Weights of a small transformer language model: a variant of Adam for these matrices, 357M tokens.
Each number is 50 + 12 x the weight over the matrix's rms, rounded and kept within 0 to 99. Layers, rows and columns count from 0.

# layer 5 MLP down (transposed), 2048x256, rms 0.0547, rows 1173-1227, columns 192-255
61 44 27 63 48 60 49 36 53 43 58 55 36 42 69 49 33 43 52 63 47 34 48 60 53 43 59 19 51 61 55 49 28 54 44 55 30 44 81 52 62 62 36 41 64 64 36 55 52 39 48 58 61 41 67 69 60 42 68 47 54 42 51 56
59 35 45 49 35 43 47 43 43 50 37 34 48 57 26 49 43 49 66 65 42 39 56 38 49 55 57 48 66 55 57 55 35 58 46 51 42 53 37 36 43 51 51 76 40 59 58 47 62 72 50 48 53 51 56 36 51 68 62 61 39 34 41 40
42 44 46 40 52 50 42 61 51 37 46 60 40 26 46 50 49 48 30 46 46 33 67 35 53 53 44 54 30 57 47 32 53 64 56 44 56 41 42 35 43 37 36 29 38 24 64 39 36 55 71 48 42 36 58 39 48 53 38 73 40 50 44 34
49 42 71 43 38 49 50 72 48 62 54 40 34 43 50 53 70 53 44 45 55 38 71 61 39 34 35 49 44 51 40 69 46 49 66 50 43 54 43 50 41 46 49 39 54 59 43 39 40 68 31 52 60 51 36 45 83 57 42 52 60 61 61 19
73 49 67 46 42 74 35 38 45 72 17 54 25 43 64 40 37 30 56 48 56 31 59 47 55 63 44 28 46 49 50 50 73 65 52 61 36 43 57 59 55 59 44 53 44 58 44 40 61 60 45 60 82 50 51 48 70 75 61 52 58 49 53 62
41 46 26 64 61 60 41 48 33 62 58 55 44 30 54 64 53 56 50 48 31 59 56 51 42 58 46 47 41 47 47 78 43 34 49 64 54 64 56 23 50 48 63 56 50 59 75 55 69 33 38 63 41 61 62 53 61 33 61 63 48 49 46 35
55 37 41 62 47 67 41 41 50 72 52 60 63 45 49 46 62 66 12 65 45 40 59 44 43 57 37 54 41 60 55 58 50 28 44 52 54 58 49 58 58 38 64 34 59 45 63 39 66 66 42 56 54 47 62 50 40 52 51 29 59 61 47 51
48 76 40 50 46 34 50 50 64 64 61 43 55 37 51 89 46 28 68 53 58 32 37 31 61 54 42 57 62 53 60 81 33 43 55 45 63 42 37 60 50 62 64 31 46 53 56 47 54 31 44 69 49 34 62 31 53 63 47 53 42 65 42 70
59 46 37 60 47 55 74 52 52 70 42 54 38 52 42 35 46 58 47 33 54 44 32 50 61 67 49 35 52 47 65 66 52 42 49 44 71 54 34 52 58 36 64 36 45 64 40 59 51 66 50 41 56 47 48 49 51 56 55 37 52 50 42 63
49 38 32 23 31 37 41 43 71 59 32 53 34 48 40 58 56 56 54 64 47 33 46 72 35 64 44 50 42 44 50 24 44 50 51 46 57 32 43 44 47 71 50 45 60 33 48 42 64 31 59 68 36 36 35 47 54 35 66 59 47 44 46 50
31 53 38 30 42 55 51 48 40 60 69 46 59 26 56 41 44 55 56 72 54 71 58 55 49 35 41 70 67 52 53 36 43 39 46 40 36 64 47 62 36 63 52 46 56 45 69 46 53 57 44 46 65 60 82 43 50 45 36 64 48 55 37 61
51 42 63 61 43 54 49 44 48 47 49 58 33 47 56 49 37 65 72 38 52 46 52 42 34 39 42 54 51 47 54 50 53 51 56 41 63 42 66 66 58 63 34 70 64 52 62 45 41 54 62 45 73 43 71 78 59 48 42 65 43 40 53 68
41 65 37 46 44 73 57 43 73 38 56 59 69 53 48 44 76 58 47 66 70 53 67 30 60 39 69 45 53 60 70 56 39 70 56 48 42 70 82 53 20 48 43 44 44 59 56 62 49 59 68 31 36 59 41 53 48 82 36 50 51 45 26 48
34 38 57 29 49 41 62 58 56 41 50 63 41 50 48 37 31 41 72 42 36 45 44 48 65 45 64 38 42 53 49 30 48 44 32 35 66 58 55 76 53 46 50 59 72 23 71 55 44 38 44 60 59 45 65 63 56 56 52 39 73 39 52 43
45 59 69 16 45 56 40 69 54 39 47 61 54 61 33 66 73 45 24 44 51 38 45 26 67 49 48 49 54 48 56 21 36 44 62 53 47 54 35 53 53 40 53 50 55 36 60 28 59 43 49 58 49 48 79 37 42 56 54 78 34 32 83 66
74 34 46 66 45 38 50 32 63 51 41 30 46 67 54 56 46 38 47 43 40 49 66 57 50 41 38 52 35 49 61 54 61 47 46 41 59 38 46 40 50 44 53 62 53 32 36 46 36 53 36 53 46 54 59 64 44 55 68 41 52 51 31 80
52 49 59 37 66 55 69 62 50 45 44 51 70 54 49 50 49 47 50 60 43 38 52 44 73 38 43 30 39 45 59 48 39 72 55 51 41 47 55 41 56 62 44 43 47 35 40 63 76 55 24 48 42 49 57 59 66 21 56 49 43 56 61 54
45 48 59 39 51 46 57 60 62 19 60 44 73 39 55 34 47 40 70 34 45 33 36 52 32 46 49 29 73 59 56 40 54 48 39 38 53 43 57 85 22 17 58 35 49 35 49 18 22 65 56 43 69 49 29 59 43 63 57 42 46 55 32 46
50 49 40 34 46 27 68 45 52 77 55 65 48 31 26 42 39 51 69 76 49 32 55 54 56 59 70 49 42 30 41 47 50 50 49 59 53 55 38 66 44 60 55 32 73 54 16 59 50 49 43 57 57 63 72 54 46 49 43 42 42 30 57 31
57 39 32 51 41 77 55 60 43 57 53 70 43 68 48 34 61 30 29 40 43 51 60 57 48 54 44 46 52 53 51 34 43 47 52 52 62 36 50 42 53 46 73 57 58 46 55 74 60 55 63 58 33 43 46 44 29 63 54 57 52 53 52 57
48 21 24 50 52 28 76 54 57 68 66 51 59 53 47 45 44 68 58 61 53 54 64 58 52 52 66 69 40 46 41 47 43 18 40 40 76 70 57 47 60 50 33 64 46 79 47 71 40 44 58 57 56 50 70 51 29 60 75 20 45 38 60 77
35 39 32 19 47 42 68 62 53 55 59 59 49 68 31 54 53 56 57 65 37 61 77 55 60 32 48 53 49 38 44 49 38 77 34 49 49 93 33 37 23 54 40 49 46 68 57 34 45 56 42 66 52 57 60 50 48 38 56 58 65 62 53 36
39 62 73 34 26 46 46 54 45 50 43 75 52 70 40 80 57 54 49 57 63 39 50 39 42 34 72 67 40 30 50 50 52 39 50 52 46 37 64 50 55 61 57 38 36 45 39 53 67 48 50 42 51 55 45 40 48 46 60 48 79 67 57 36
44 62 86 41 49 43 55 67 32 58 53 39 37 55 31 51 32 58 70 42 37 44 60 40 51 52 58 65 63 42 27 43 54 36 26 67 49 35 58 53 34 65 39 58 42 52 52 51 44 57 60 64 46 57 60 64 35 64 49 61 48 50 48 50
44 58 56 49 63 54 47 54 53 41 26 43 31 43 61 36 50 57 63 49 73 64 64 57 50 41 28 65 51 36 43 52 53 47 23 44 66 36 62 30 60 61 54 58 67 51 47 58 49 51 53 45 56 56 24 62 53 45 47 24 49 39 40 46
56 58 40 59 71 63 36 33 33 33 38 49 45 58 37 39 58 43 55 38 37 41 50 29 40 53 44 34 63 50 54 56 36 55 52 42 42 64 53 32 71 54 61 63 53 48 33 50 41 33 47 44 40 49 45 48 56 79 48 42 49 68 43 39
47 59 45 30 40 55 46 32 54 46 62 61 45 39 59 58 34 61 35 37 21 51 41 44 38 48 27 61 41 47 46 69 61 50 87 43 38 51 69 48 50 51 65 41 37 65 61 69 50 45 39 45 48 51 45 46 52 45 51 40 46 78 54 44
39 47 53 37 38 67 17 28 34 41 72 36 57 25 42 51 61 70 28 45 50 75 32 39 29 45 48 39 53 50 63 62 33 51 45 44 61 43 48 31 69 50 44 54 48 36 37 36 55 40 44 49 55 46 45 22 24 39 71 40 60 45 49 43
55 27 40 50 41 53 44 54 43 76 60 60 54 36 53 36 47 60 65 66 60 48 57 59 38 38 60 40 51 41 53 52 51 34 52 58 30 39 47 48 43 43 41 68 70 52 48 38 59 57 53 59 62 40 26 37 39 41 56 63 48 59 56 42
45 37 40 33 46 78 65 49 45 63 39 40 45 45 53 49 39 50 75 39 52 35 60 47 57 40 30 47 27 57 72 38 46 44 38 35 49 34 51 63 81 51 38 41 41 42 73 57 54 54 46 41 38 82 38 54 47 50 45 52 34 49 49 38
38 54 49 32 46 33 52 53 28 66 49 71 68 59 54 41 42 40 59 47 61 68 57 45 56 54 35 66 38 42 52 58 35 51 32 52 42 68 55 37 59 46 27 43 50 62 65 71 44 54 81 69 70 64 82 26 39 54 38 48 52 34 48 38
64 51 55 44 63 54 65 48 76 46 43 43 56 36 21 45 44 52 43 41 37 54 56 51 67 53 44 49 68 39 40 56 61 63 61 56 69 64 51 44 64 31 74 58 53 43 56 54 51 45 54 53 53 44 48 40 43 60 55 52 54 48 75 59
57 52 41 58 62 57 39 37 59 47 50 45 41 48 47 56 61 50 39 53 50 63 52 46 52 48 40 43 45 50 53 56 52 45 64 59 57 60 47 65 73 52 37 47 61 38 61 41 53 54 57 53 70 38 57 66 53 54 61 57 51 36 33 70
39 52 44 55 51 38 46 58 68 51 48 78 62 40 35 46 56 31 67 46 30 46 54 56 67 47 43 47 67 42 56 49 60 42 62 43 46 53 50 65 62 33 44 64 44 49 37 32 51 39 53 52 44 71 54 57 62 41 75 61 49 48 53 29
49 33 59 44 41 75 51 50 61 39 52 48 46 24 56 57 84 52 33 47 39 63 45 50 68 42 52 56 30 22 48 49 53 46 35 51 50 38 39 54 38 64 52 28 49 31 47 38 48 75 74 35 43 52 46 50 43 41 58 62 32 54 58 45
33 37 65 74 60 19 43 49 56 50 21 53 35 46 48 52 82 41 60 63 57 48 32 27 35 46 38 44 45 39 57 56 54 32 28 72 42 23 58 46 60 63 54 42 30 75 58 40 63 40 56 52 38 55 56 53 59 45 48 59 48 44 34 40
81 52 28 51 38 62 54 59 48 59 61 39 81 46 36 46 46 33 56 53 29 34 53 73 33 40 47 30 42 29 61 27 45 47 61 38 65 56 54 64 25 55 20 40 52 49 42 42 39 62 51 44 48 43 51 58 28 39 34 45 64 33 50 80
78 50 65 34 29 66 52 32 56 59 46 73 63 60 44 49 49 50 57 38 36 65 54 47 80 46 54 43 62 59 43 52 33 33 23 58 71 57 52 69 55 61 46 56 61 65 66 60 41 38 71 59 54 49 51 43 50 69 69 52 35 44 59 64
42 40 23 37 48 47 42 62 30 39 61 33 27 47 69 49 71 44 49 54 39 54 60 63 43 59 59 43 45 42 26 55 29 42 43 51 56 23 42 54 52 59 44 56 56 32 31 48 46 54 67 47 41 76 60 60 59 43 31 62 35 40 48 71
56 47 42 58 59 59 56 62 49 61 26 42 35 30 67 58 50 65 43 26 51 61 59 51 49 48 61 58 50 36 65 60 51 57 32 46 17 16 54 34 45 57 45 57 47 45 43 51 37 44 54 67 43 10 65 75 49 41 47 58 69 49 49 47
43 60 61 49 45 39 37 38 36 49 51 40 71 45 52 48 61 48 31 61 23 66 58 65 71 73 64 39 59 58 56 63 57 49 52 61 49 62 49 47 40 62 47 51 38 43 58 39 59 53 54 77 54 41 48 43 29 73 35 76 54 45 65 50
69 54 51 66 57 43 68 58 30 29 40 29 66 55 56 49 62 58 33 53 60 52 77 48 59 43 61 46 40 47 41 52 45 61 36 63 53 67 49 62 43 59 49 52 44 54 63 43 50 54 64 50 65 53 47 54 41 58 18 58 50 86 43 51
41 56 61 62 57 40 40 44 43 74 43 48 41 53 38 51 63 45 41 27 45 41 58 53 21 68 55 38 41 23 57 48 59 51 77 54 24 41 40 57 44 51 39 24 52 66 44 46 56 56 50 34 29 58 45 61 44 47 26 42 48 58 24 41
58 51 67 63 60 52 59 46 74 66 37 58 46 65 60 38 55 44 59 53 61 45 55 44 41 31 77 34 45 35 49 28 41 40 41 54 46 49 55 56 46 57 32 60 68 52 60 32 65 38 53 35 34 38 67 57 33 49 49 32 60 60 51 54
72 29 41 47 30 41 62 59 67 56 58 45 59 58 51 40 46 45 58 45 53 44 48 76 48 26 63 39 51 66 72 44 39 52 50 49 45 54 58 61 76 38 57 14 42 42 27 52 47 76 50 57 57 57 36 35 50 52 44 54 46 36 47 41
39 47 52 40 50 33 42 59 64 66 48 60 51 36 44 68 55 51 45 53 34 59 53 75 80 36 43 29 52 48 67 49 53 39 38 39 58 53 44 72 44 47 52 58 44 46 40 25 60 64 49 36 40 58 47 66 31 49 36 39 53 36 67 21
34 29 61 41 48 54 48 51 39 44 43 46 31 43 48 52 37 45 55 65 52 50 60 54 31 44 30 34 46 43 45 57 52 50 49 39 41 53 55 67 53 42 49 43 54 38 74 46 55 41 59 51 45 40 59 60 45 73 37 47 52 54 53 68
35 52 64 39 71 33 34 53 40 61 53 41 45 39 49 46 40 59 33 59 57 49 44 46 74 58 52 77 58 67 45 59 35 36 57 39 35 54 59 67 48 63 46 70 35 54 50 61 46 57 34 53 46 52 57 64 47 26 42 42 50 52 60 51
64 59 46 55 40 38 47 47 68 43 47 27 49 31 78 52 74 58 54 60 36 45 51 49 51 63 61 38 24 65 53 57 43 45 28 71 41 63 71 59 64 80 47 43 63 57 47 56 44 59 41 66 40 48 46 27 34 35 41 47 63 41 56 52
38 35 47 35 49 47 71 51 42 52 43 53 36 53 47 50 47 37 52 39 54 46 39 63 33 43 47 58 40 49 57 46 43 38 46 72 47 35 68 57 41 47 57 44 40 53 44 34 34 41 53 61 49 46 56 72 77 39 36 69 42 44 34 44
34 45 68 29 58 27 43 52 42 31 34 52 42 32 55 47 69 47 61 36 59 65 38 54 50 56 45 60 40 71 57 62 42 46 56 39 43 57 56 47 43 38 28 58 50 57 41 33 59 39 57 77 44 41 42 48 50 47 36 35 88 75 43 40
52 49 41 42 52 53 45 35 46 48 50 43 56 43 58 34 50 66 57 54 55 38 71 61 54 39 65 41 60 56 46 60 49 56 65 32 50 36 50 46 41 70 40 51 41 19 70 55 38 72 47 56 36 41 54 41 46 49 49 42 38 61 45 35
33 66 40 38 29 52 41 45 44 33 55 55 58 38 57 51 49 43 60 57 54 48 42 47 30 36 66 57 64 49 61 44 41 45 49 67 59 52 24 42 44 72 61 53 49 54 54 49 56 53 50 41 21 69 52 39 47 46 59 59 47 53 62 57
28 61 69 54 54 43 59 59 27 48 38 27 37 52 58 54 37 56 36 70 58 56 51 42 55 54 47 38 41 50 57 55 76 44 71 67 54 50 68 55 50 60 46 74 44 69 64 48 44 53 48 49 48 50 34 31 50 41 60 67 42 49 44 49
42 33 65 59 56 46 28 51 55 47 50 67 50 42 46 66 23 68 62 46 51 49 54 39 35 55 48 58 31 22 46 61 56 48 38 45 53 42 70 65 58 74 29 25 54 31 25 61 58 58 70 41 28 47 47 37 32 25 41 39 46 51 52 47
# layer 5 MLP up, 2048x256, rms 0.0546, rows 1174-1227, columns 192-255
45 36 61 59 43 48 64 60 71 38 65 63 40 45 49 59 39 60 56 61 51 30 52 36 35 63 51 26 43 59 43 53 44 56 50 64 37 33 47 36 38 49 52 56 60 58 68 48 60 21 45 64 53 51 42 38 29 52 35 48 56 33 51 13
48 54 43 50 51 54 33 38 52 53 31 52 55 44 57 59 41 64 50 56 62 73 61 67 57 49 52 53 43 50 37 53 40 48 36 32 52 41 59 60 63 72 52 42 44 56 46 54 72 41 34 56 49 39 49 48 60 49 39 62 68 52 53 52
57 51 55 45 27 17 63 39 58 10 45 45 46 51 58 48 39 60 51 50 51 66 69 70 36 52 56 56 65 35 65 53 31 54 56 45 46 56 36 40 58 56 66 52 59 72 56 62 59 44 48 55 70 67 38 76 63 49 37 52 64 76 42 57
40 54 35 49 49 39 29 62 59 49 42 35 45 74 50 52 57 47 40 77 81 64 45 59 44 48 53 68 55 37 52 38 47 35 48 42 43 61 42 46 55 48 68 50 48 49 48 49 52 59 61 70 57 49 43 63 47 34 51 30 25 61 32 42
56 56 61 47 22 58 61 52 64 46 47 43 42 80 31 49 37 38 64 36 53 37 56 49 52 45 67 42 42 50 82 39 60 51 42 33 49 60 54 60 35 49 30 47 67 50 24 56 36 45 68 41 68 51 42 42 35 56 51 30 55 66 47 67
63 42 47 44 39 32 47 50 40 38 33 42 45 66 60 67 39 44 73 32 51 51 57 66 46 53 46 64 52 22 63 30 57 61 22 64 47 38 49 51 31 78 52 64 49 37 64 52 54 42 57 40 63 58 45 38 57 49 54 77 45 56 60 58
71 13 50 52 50 63 37 39 67 43 63 13 29 64 80 37 39 60 28 41 61 70 69 64 34 30 34 62 55 53 32 28 39 52 49 37 44 72 45 38 41 54 50 65 54 60 36 51 62 41 32 27 43 28 19 77 51 49 54 75 47 54 47 43
35 42 22 67 45 46 50 58 41 54 33 52 50 51 43 56 55 49 48 36 60 63 51 56 54 51 44 61 59 56 50 38 36 61 39 60 52 75 53 56 54 52 54 65 36 35 36 35 62 47 54 49 48 44 47 51 46 41 53 38 66 48 64 45
35 34 21 50 44 49 49 73 54 40 41 27 48 53 44 34 61 66 72 38 41 43 45 28 50 51 78 55 79 54 53 36 50 49 53 46 60 48 69 65 40 41 54 45 44 63 42 70 64 52 54 48 57 54 57 40 57 59 48 50 76 60 54 61
34 59 35 56 52 17 39 53 54 70 55 27 47 44 53 44 43 39 51 17 58 44 34 22 44 58 40 67 58 49 36 64 55 38 37 51 45 30 66 44 35 57 55 46 45 38 81 58 52 26 54 22 43 69 49 51 34 42 28 50 63 57 32 42
48 35 34 47 25 56 30 22 49 55 61 57 58 56 61 46 26 67 84 46 63 70 60 35 56 50 57 53 48 44 52 44 46 38 65 69 48 55 50 40 50 49 52 66 51 56 43 60 62 47 51 39 44 60 48 34 53 67 50 38 44 55 33 46
47 45 31 45 51 40 41 60 46 35 46 50 48 34 54 64 74 47 53 70 58 62 70 77 32 53 61 61 52 47 44 31 43 41 69 64 60 66 48 48 64 40 57 42 29 39 54 55 33 36 43 36 52 45 51 70 34 58 42 58 62 41 47 28
54 62 39 65 56 45 47 42 47 47 50 25 60 26 42 49 35 50 37 73 55 69 44 40 70 58 50 78 60 62 64 34 34 35 60 37 72 58 65 26 37 46 36 34 54 41 61 52 46 47 44 52 66 49 28 66 39 38 73 41 49 34 29 56
38 41 54 81 55 37 43 56 59 32 47 47 47 42 62 37 67 53 58 60 72 45 28 36 55 71 46 39 48 26 43 56 69 11 43 55 43 50 56 53 58 39 61 55 39 47 49 57 49 51 66 64 45 76 42 47 53 46 40 57 46 72 73 68
38 44 54 36 42 43 63 67 25 47 40 34 77 56 54 48 56 47 50 34 56 45 42 39 34 47 57 56 63 27 53 54 48 42 71 43 47 72 12 48 36 74 41 38 46 53 75 53 51 47 55 36 44 41 35 49 50 34 56 37 61 57 75 41
63 46 62 44 50 61 52 39 62 45 50 49 60 34 49 56 52 33 46 43 69 49 43 59 19 41 41 25 35 60 38 54 54 39 53 17 50 59 56 48 50 40 25 65 68 63 68 52 48 36 68 62 39 54 47 70 39 73 31 63 66 39 41 32
38 54 48 64 56 66 63 52 40 47 61 33 25 54 43 52 58 72 64 44 48 74 48 67 52 55 24 53 64 58 32 56 46 50 65 58 67 65 47 42 39 50 23 58 34 73 43 42 48 56 48 47 50 69 28 53 42 53 52 52 52 50 78 69
51 59 58 51 34 52 33 46 43 54 50 49 28 47 55 54 40 61 59 48 46 59 30 43 60 54 46 45 42 43 52 68 57 42 55 30 44 30 58 08 29 73 40 63 47 38 53 65 55 44 55 42 58 61 44 53 49 54 51 29 72 73 58 50
49 53 55 59 61 36 68 62 52 56 58 41 62 50 48 58 55 42 56 50 48 36 46 36 37 51 72 41 45 45 53 46 54 54 45 62 52 34 59 53 56 57 52 49 65 53 57 60 52 53 46 58 47 40 29 57 54 51 43 25 53 58 43 23
50 83 52 37 47 50 57 48 39 57 55 41 44 38 56 64 36 70 26 55 40 72 48 62 56 49 72 57 55 68 59 27 55 42 50 54 70 61 43 46 44 57 50 56 42 48 36 74 54 44 52 32 53 51 50 45 39 52 65 55 45 54 45 75
44 49 53 50 37 44 59 68 38 52 46 58 37 60 64 52 65 52 56 28 44 48 50 48 45 73 31 54 59 35 66 28 63 47 45 38 41 42 51 56 21 38 61 46 56 46 50 43 41 55 53 31 47 57 53 46 48 67 48 42 45 75 42 61
25 35 70 83 67 41 43 77 38 43 62 42 50 48 58 51 47 58 29 66 56 48 28 60 34 48 47 53 46 33 58 53 51 52 73 46 42 47 46 36 46 53 53 42 46 45 65 58 48 68 39 66 66 61 19 87 52 45 42 36 44 47 48 49
62 52 45 74 50 46 47 19 62 52 33 52 21 47 58 60 44 46 56 52 61 57 40 41 57 48 60 51 31 55 41 53 71 48 45 55 56 56 67 36 47 43 56 15 64 60 45 57 49 45 54 43 68 50 61 63 60 46 66 45 72 67 50 53
64 47 69 65 48 53 60 45 49 46 47 51 43 65 44 64 45 67 52 42 58 53 59 57 43 53 41 58 62 75 34 51 30 46 48 44 54 63 49 46 68 60 52 21 67 39 50 43 20 37 34 50 57 51 35 51 53 49 30 50 42 36 44 58
62 11 50 49 31 52 68 63 28 46 45 68 57 40 60 48 40 74 54 38 43 56 60 39 43 62 52 50 50 47 52 51 41 63 48 64 49 73 55 49 29 53 45 66 43 37 50 44 41 31 57 75 74 40 44 40 39 49 45 22 48 51 50 38
35 36 57 36 54 57 45 59 37 47 69 53 59 47 57 44 39 35 43 47 40 52 59 31 45 59 66 34 56 44 41 56 38 46 52 57 30 52 34 43 50 35 45 21 51 44 42 44 48 16 55 34 44 71 37 44 49 44 31 34 73 58 40 51
70 40 50 53 35 67 61 37 21 46 30 43 47 61 55 43 57 57 26 44 34 72 43 56 32 54 58 58 75 57 51 45 45 44 58 53 66 20 42 51 42 40 60 57 41 48 62 56 34 36 47 64 60 54 46 59 23 42 46 42 42 52 35 51
73 51 54 49 37 42 81 59 53 48 53 66 60 63 36 44 62 33 37 30 60 81 35 60 51 66 37 49 40 46 39 31 38 42 64 45 52 59 62 39 50 57 56 54 62 47 48 48 48 46 31 70 66 66 45 40 31 27 49 45 48 53 23 57
38 51 56 57 40 37 42 60 67 38 57 65 60 66 57 72 50 59 68 52 56 51 55 40 37 69 55 45 45 18 43 38 59 48 53 58 26 44 43 35 41 59 43 45 28 66 50 48 50 44 50 42 52 53 36 47 40 46 29 73 57 42 50 66
48 62 42 36 23 43 56 61 55 26 29 37 29 56 44 66 53 46 59 58 50 67 54 50 43 66 47 42 47 61 45 41 64 43 62 47 89 40 50 58 42 61 57 56 26 56 60 70 58 36 28 52 62 64 59 41 45 56 45 54 53 53 48 59
23 23 48 53 32 29 33 45 37 51 28 26 51 43 37 56 44 89 49 46 53 63 22 69 58 33 68 57 49 37 69 44 30 58 40 57 83 63 44 40 44 55 53 43 37 51 47 52 41 54 76 56 74 56 53 48 69 48 50 62 41 64 76 42
53 63 36 60 62 54 49 67 37 62 25 58 76 59 44 68 45 63 44 36 45 34 37 68 46 44 56 57 64 42 67 42 41 32 47 59 25 57 57 61 42 28 58 55 25 58 40 64 25 39 61 32 46 61 50 64 49 59 47 49 36 30 82 34
38 72 54 50 54 30 43 52 47 49 60 34 71 66 56 52 49 53 41 75 48 71 41 37 38 46 90 44 65 64 53 83 60 58 54 40 43 49 42 34 54 60 55 53 30 59 66 60 59 51 45 52 58 41 42 64 36 45 50 46 40 34 48 58
49 46 54 62 51 77 68 23 40 54 55 39 45 51 55 37 55 68 44 67 53 73 47 66 50 49 69 39 36 43 38 57 48 43 79 74 44 43 27 50 35 52 63 38 50 44 44 62 32 59 61 47 43 58 39 77 48 53 54 40 46 67 57 44
51 58 44 55 51 39 50 33 67 33 60 23 49 47 46 56 38 74 46 50 48 49 37 43 42 49 64 63 43 48 76 47 33 53 50 48 46 60 67 34 53 24 42 31 47 46 35 59 39 49 57 40 64 39 40 47 50 36 58 29 70 70 45 46
54 48 56 45 80 59 36 33 58 60 36 46 16 64 48 46 62 49 36 48 63 58 39 55 36 38 42 68 52 47 68 58 53 46 57 74 44 39 63 65 61 25 45 72 22 50 57 48 49 53 64 77 52 49 56 43 54 58 64 69 26 47 35 34
50 35 53 38 43 62 59 36 55 45 63 37 50 41 46 65 59 42 41 56 39 62 46 39 46 47 56 58 54 54 80 53 30 45 46 47 60 33 51 19 45 40 40 61 32 51 68 51 38 44 35 21 64 59 45 79 59 31 64 58 53 58 36 47
62 22 70 74 58 59 48 38 71 44 19 39 60 61 44 58 33 56 64 37 72 53 47 27 54 63 60 44 54 41 49 56 68 56 48 44 57 51 64 45 46 53 44 34 50 58 64 29 45 44 50 40 60 40 37 59 45 60 60 46 46 46 42 44
74 52 27 57 51 61 53 59 46 43 68 69 43 61 48 68 42 46 67 60 58 48 44 45 52 72 65 58 68 32 61 73 24 57 42 55 62 40 57 50 49 66 55 45 42 47 74 50 53 33 47 64 59 62 45 28 32 65 40 45 68 39 40 32
39 48 33 56 47 64 65 49 45 43 25 42 56 54 53 72 55 64 86 47 66 35 46 44 50 54 40 47 47 33 64 29 36 39 60 37 44 49 37 59 27 60 33 25 58 49 66 53 44 55 70 40 42 45 54 51 37 41 35 49 42 29 56 54
52 35 61 59 51 53 36 44 63 54 53 75 36 53 44 64 31 57 55 57 50 47 34 47 51 53 54 33 47 36 64 60 23 35 58 40 39 32 53 57 42 41 26 60 55 54 71 65 29 36 28 77 52 36 38 49 50 32 47 39 67 54 30 45
41 51 65 37 39 26 31 47 65 56 40 60 60 96 36 58 46 54 51 65 65 64 50 51 34 67 56 50 58 55 52 67 48 55 55 52 67 42 47 39 38 72 69 43 33 29 44 53 52 46 52 41 46 51 51 39 45 42 44 78 43 46 32 39
25 42 36 66 38 69 38 54 34 48 38 46 51 51 33 70 68 63 39 40 56 42 63 47 23 36 27 63 31 43 41 66 40 43 55 57 50 54 52 50 39 63 59 39 61 63 60 68 52 28 45 56 45 71 49 64 49 48 30 34 74 51 62 40
53 48 38 56 76 68 55 53 41 46 44 43 65 50 43 65 58 40 56 43 41 53 27 48 30 65 34 74 36 50 50 46 35 48 48 37 53 49 60 46 63 47 31 70 54 70 35 46 71 51 43 61 54 58 33 55 45 54 54 79 43 49 46 45
31 67 60 66 56 42 35 38 51 44 55 56 35 65 56 89 28 51 64 57 56 36 40 29 52 47 59 53 38 58 57 37 57 31 40 52 54 35 89 32 28 49 41 48 49 45 44 84 61 41 47 23 75 57 42 56 56 52 66 56 62 57 55 56
57 49 25 51 57 34 33 59 58 36 63 52 73 73 40 50 48 52 51 50 48 54 32 46 69 71 50 67 58 51 54 38 69 52 42 23 51 63 54 47 61 50 44 50 44 30 61 56 40 52 53 42 49 47 53 44 50 53 53 40 33 48 48 48
62 68 57 58 68 50 68 78 55 39 32 41 47 29 38 35 54 53 59 41 47 59 49 43 24 45 25 41 65 62 59 56 73 57 66 47 68 36 56 45 56 25 44 76 53 42 47 48 64 51 53 36 55 76 46 54 48 19 44 46 53 80 53 61
54 38 32 46 66 52 25 62 33 47 58 43 48 59 29 45 37 41 44 51 50 66 36 50 50 58 61 46 50 50 66 34 58 52 61 52 71 26 29 51 42 34 40 60 44 56 64 55 48 43 53 35 45 53 59 55 53 50 59 55 30 34 46 59
47 53 49 61 53 39 76 40 53 51 47 29 42 52 57 57 39 62 56 53 55 76 34 50 41 25 83 49 38 43 61 44 37 22 46 62 79 28 36 52 66 49 44 40 68 33 67 53 38 38 63 49 64 64 49 42 51 48 51 54 62 62 36 65
46 45 53 53 34 48 54 59 57 29 29 49 61 46 26 36 54 69 43 34 42 47 46 48 48 49 69 61 43 66 31 51 56 34 78 57 44 45 35 37 36 40 55 49 60 56 52 48 47 32 39 51 88 59 43 63 38 33 44 43 48 45 55 61
36 27 43 58 53 53 43 35 41 55 51 64 53 57 46 67 31 55 38 62 46 72 37 60 61 47 37 60 40 39 56 43 51 35 41 45 68 57 56 51 37 45 51 49 31 65 68 51 46 24 52 34 58 46 41 37 34 71 44 64 34 49 63 52
27 63 40 55 36 59 65 57 51 46 57 46 73 59 52 45 39 58 25 46 60 65 45 44 30 45 49 61 48 49 62 53 22 43 69 74 54 46 45 43 55 46 54 33 53 78 70 54 39 43 50 52 50 67 55 63 41 49 65 46 40 54 41 71
53 39 53 70 58 48 56 47 56 58 49 57 71 54 68 71 61 63 37 51 50 48 37 53 50 50 69 68 75 76 60 34 42 41 46 43 42 49 61 31 44 73 35 44 62 80 29 38 55 54 56 71 35 54 34 62 61 67 60 48 35 53 41 60
51 42 24 60 61 44 42 45 54 33 08 59 45 55 37 67 73 77 67 35 52 52 41 60 60 39 77 72 43 47 58 47 43 55 55 60 63 53 38 40 51 32 79 40 49 35 46 56 34 45 37 29 61 61 39 61 46 47 47 30 56 45 61 36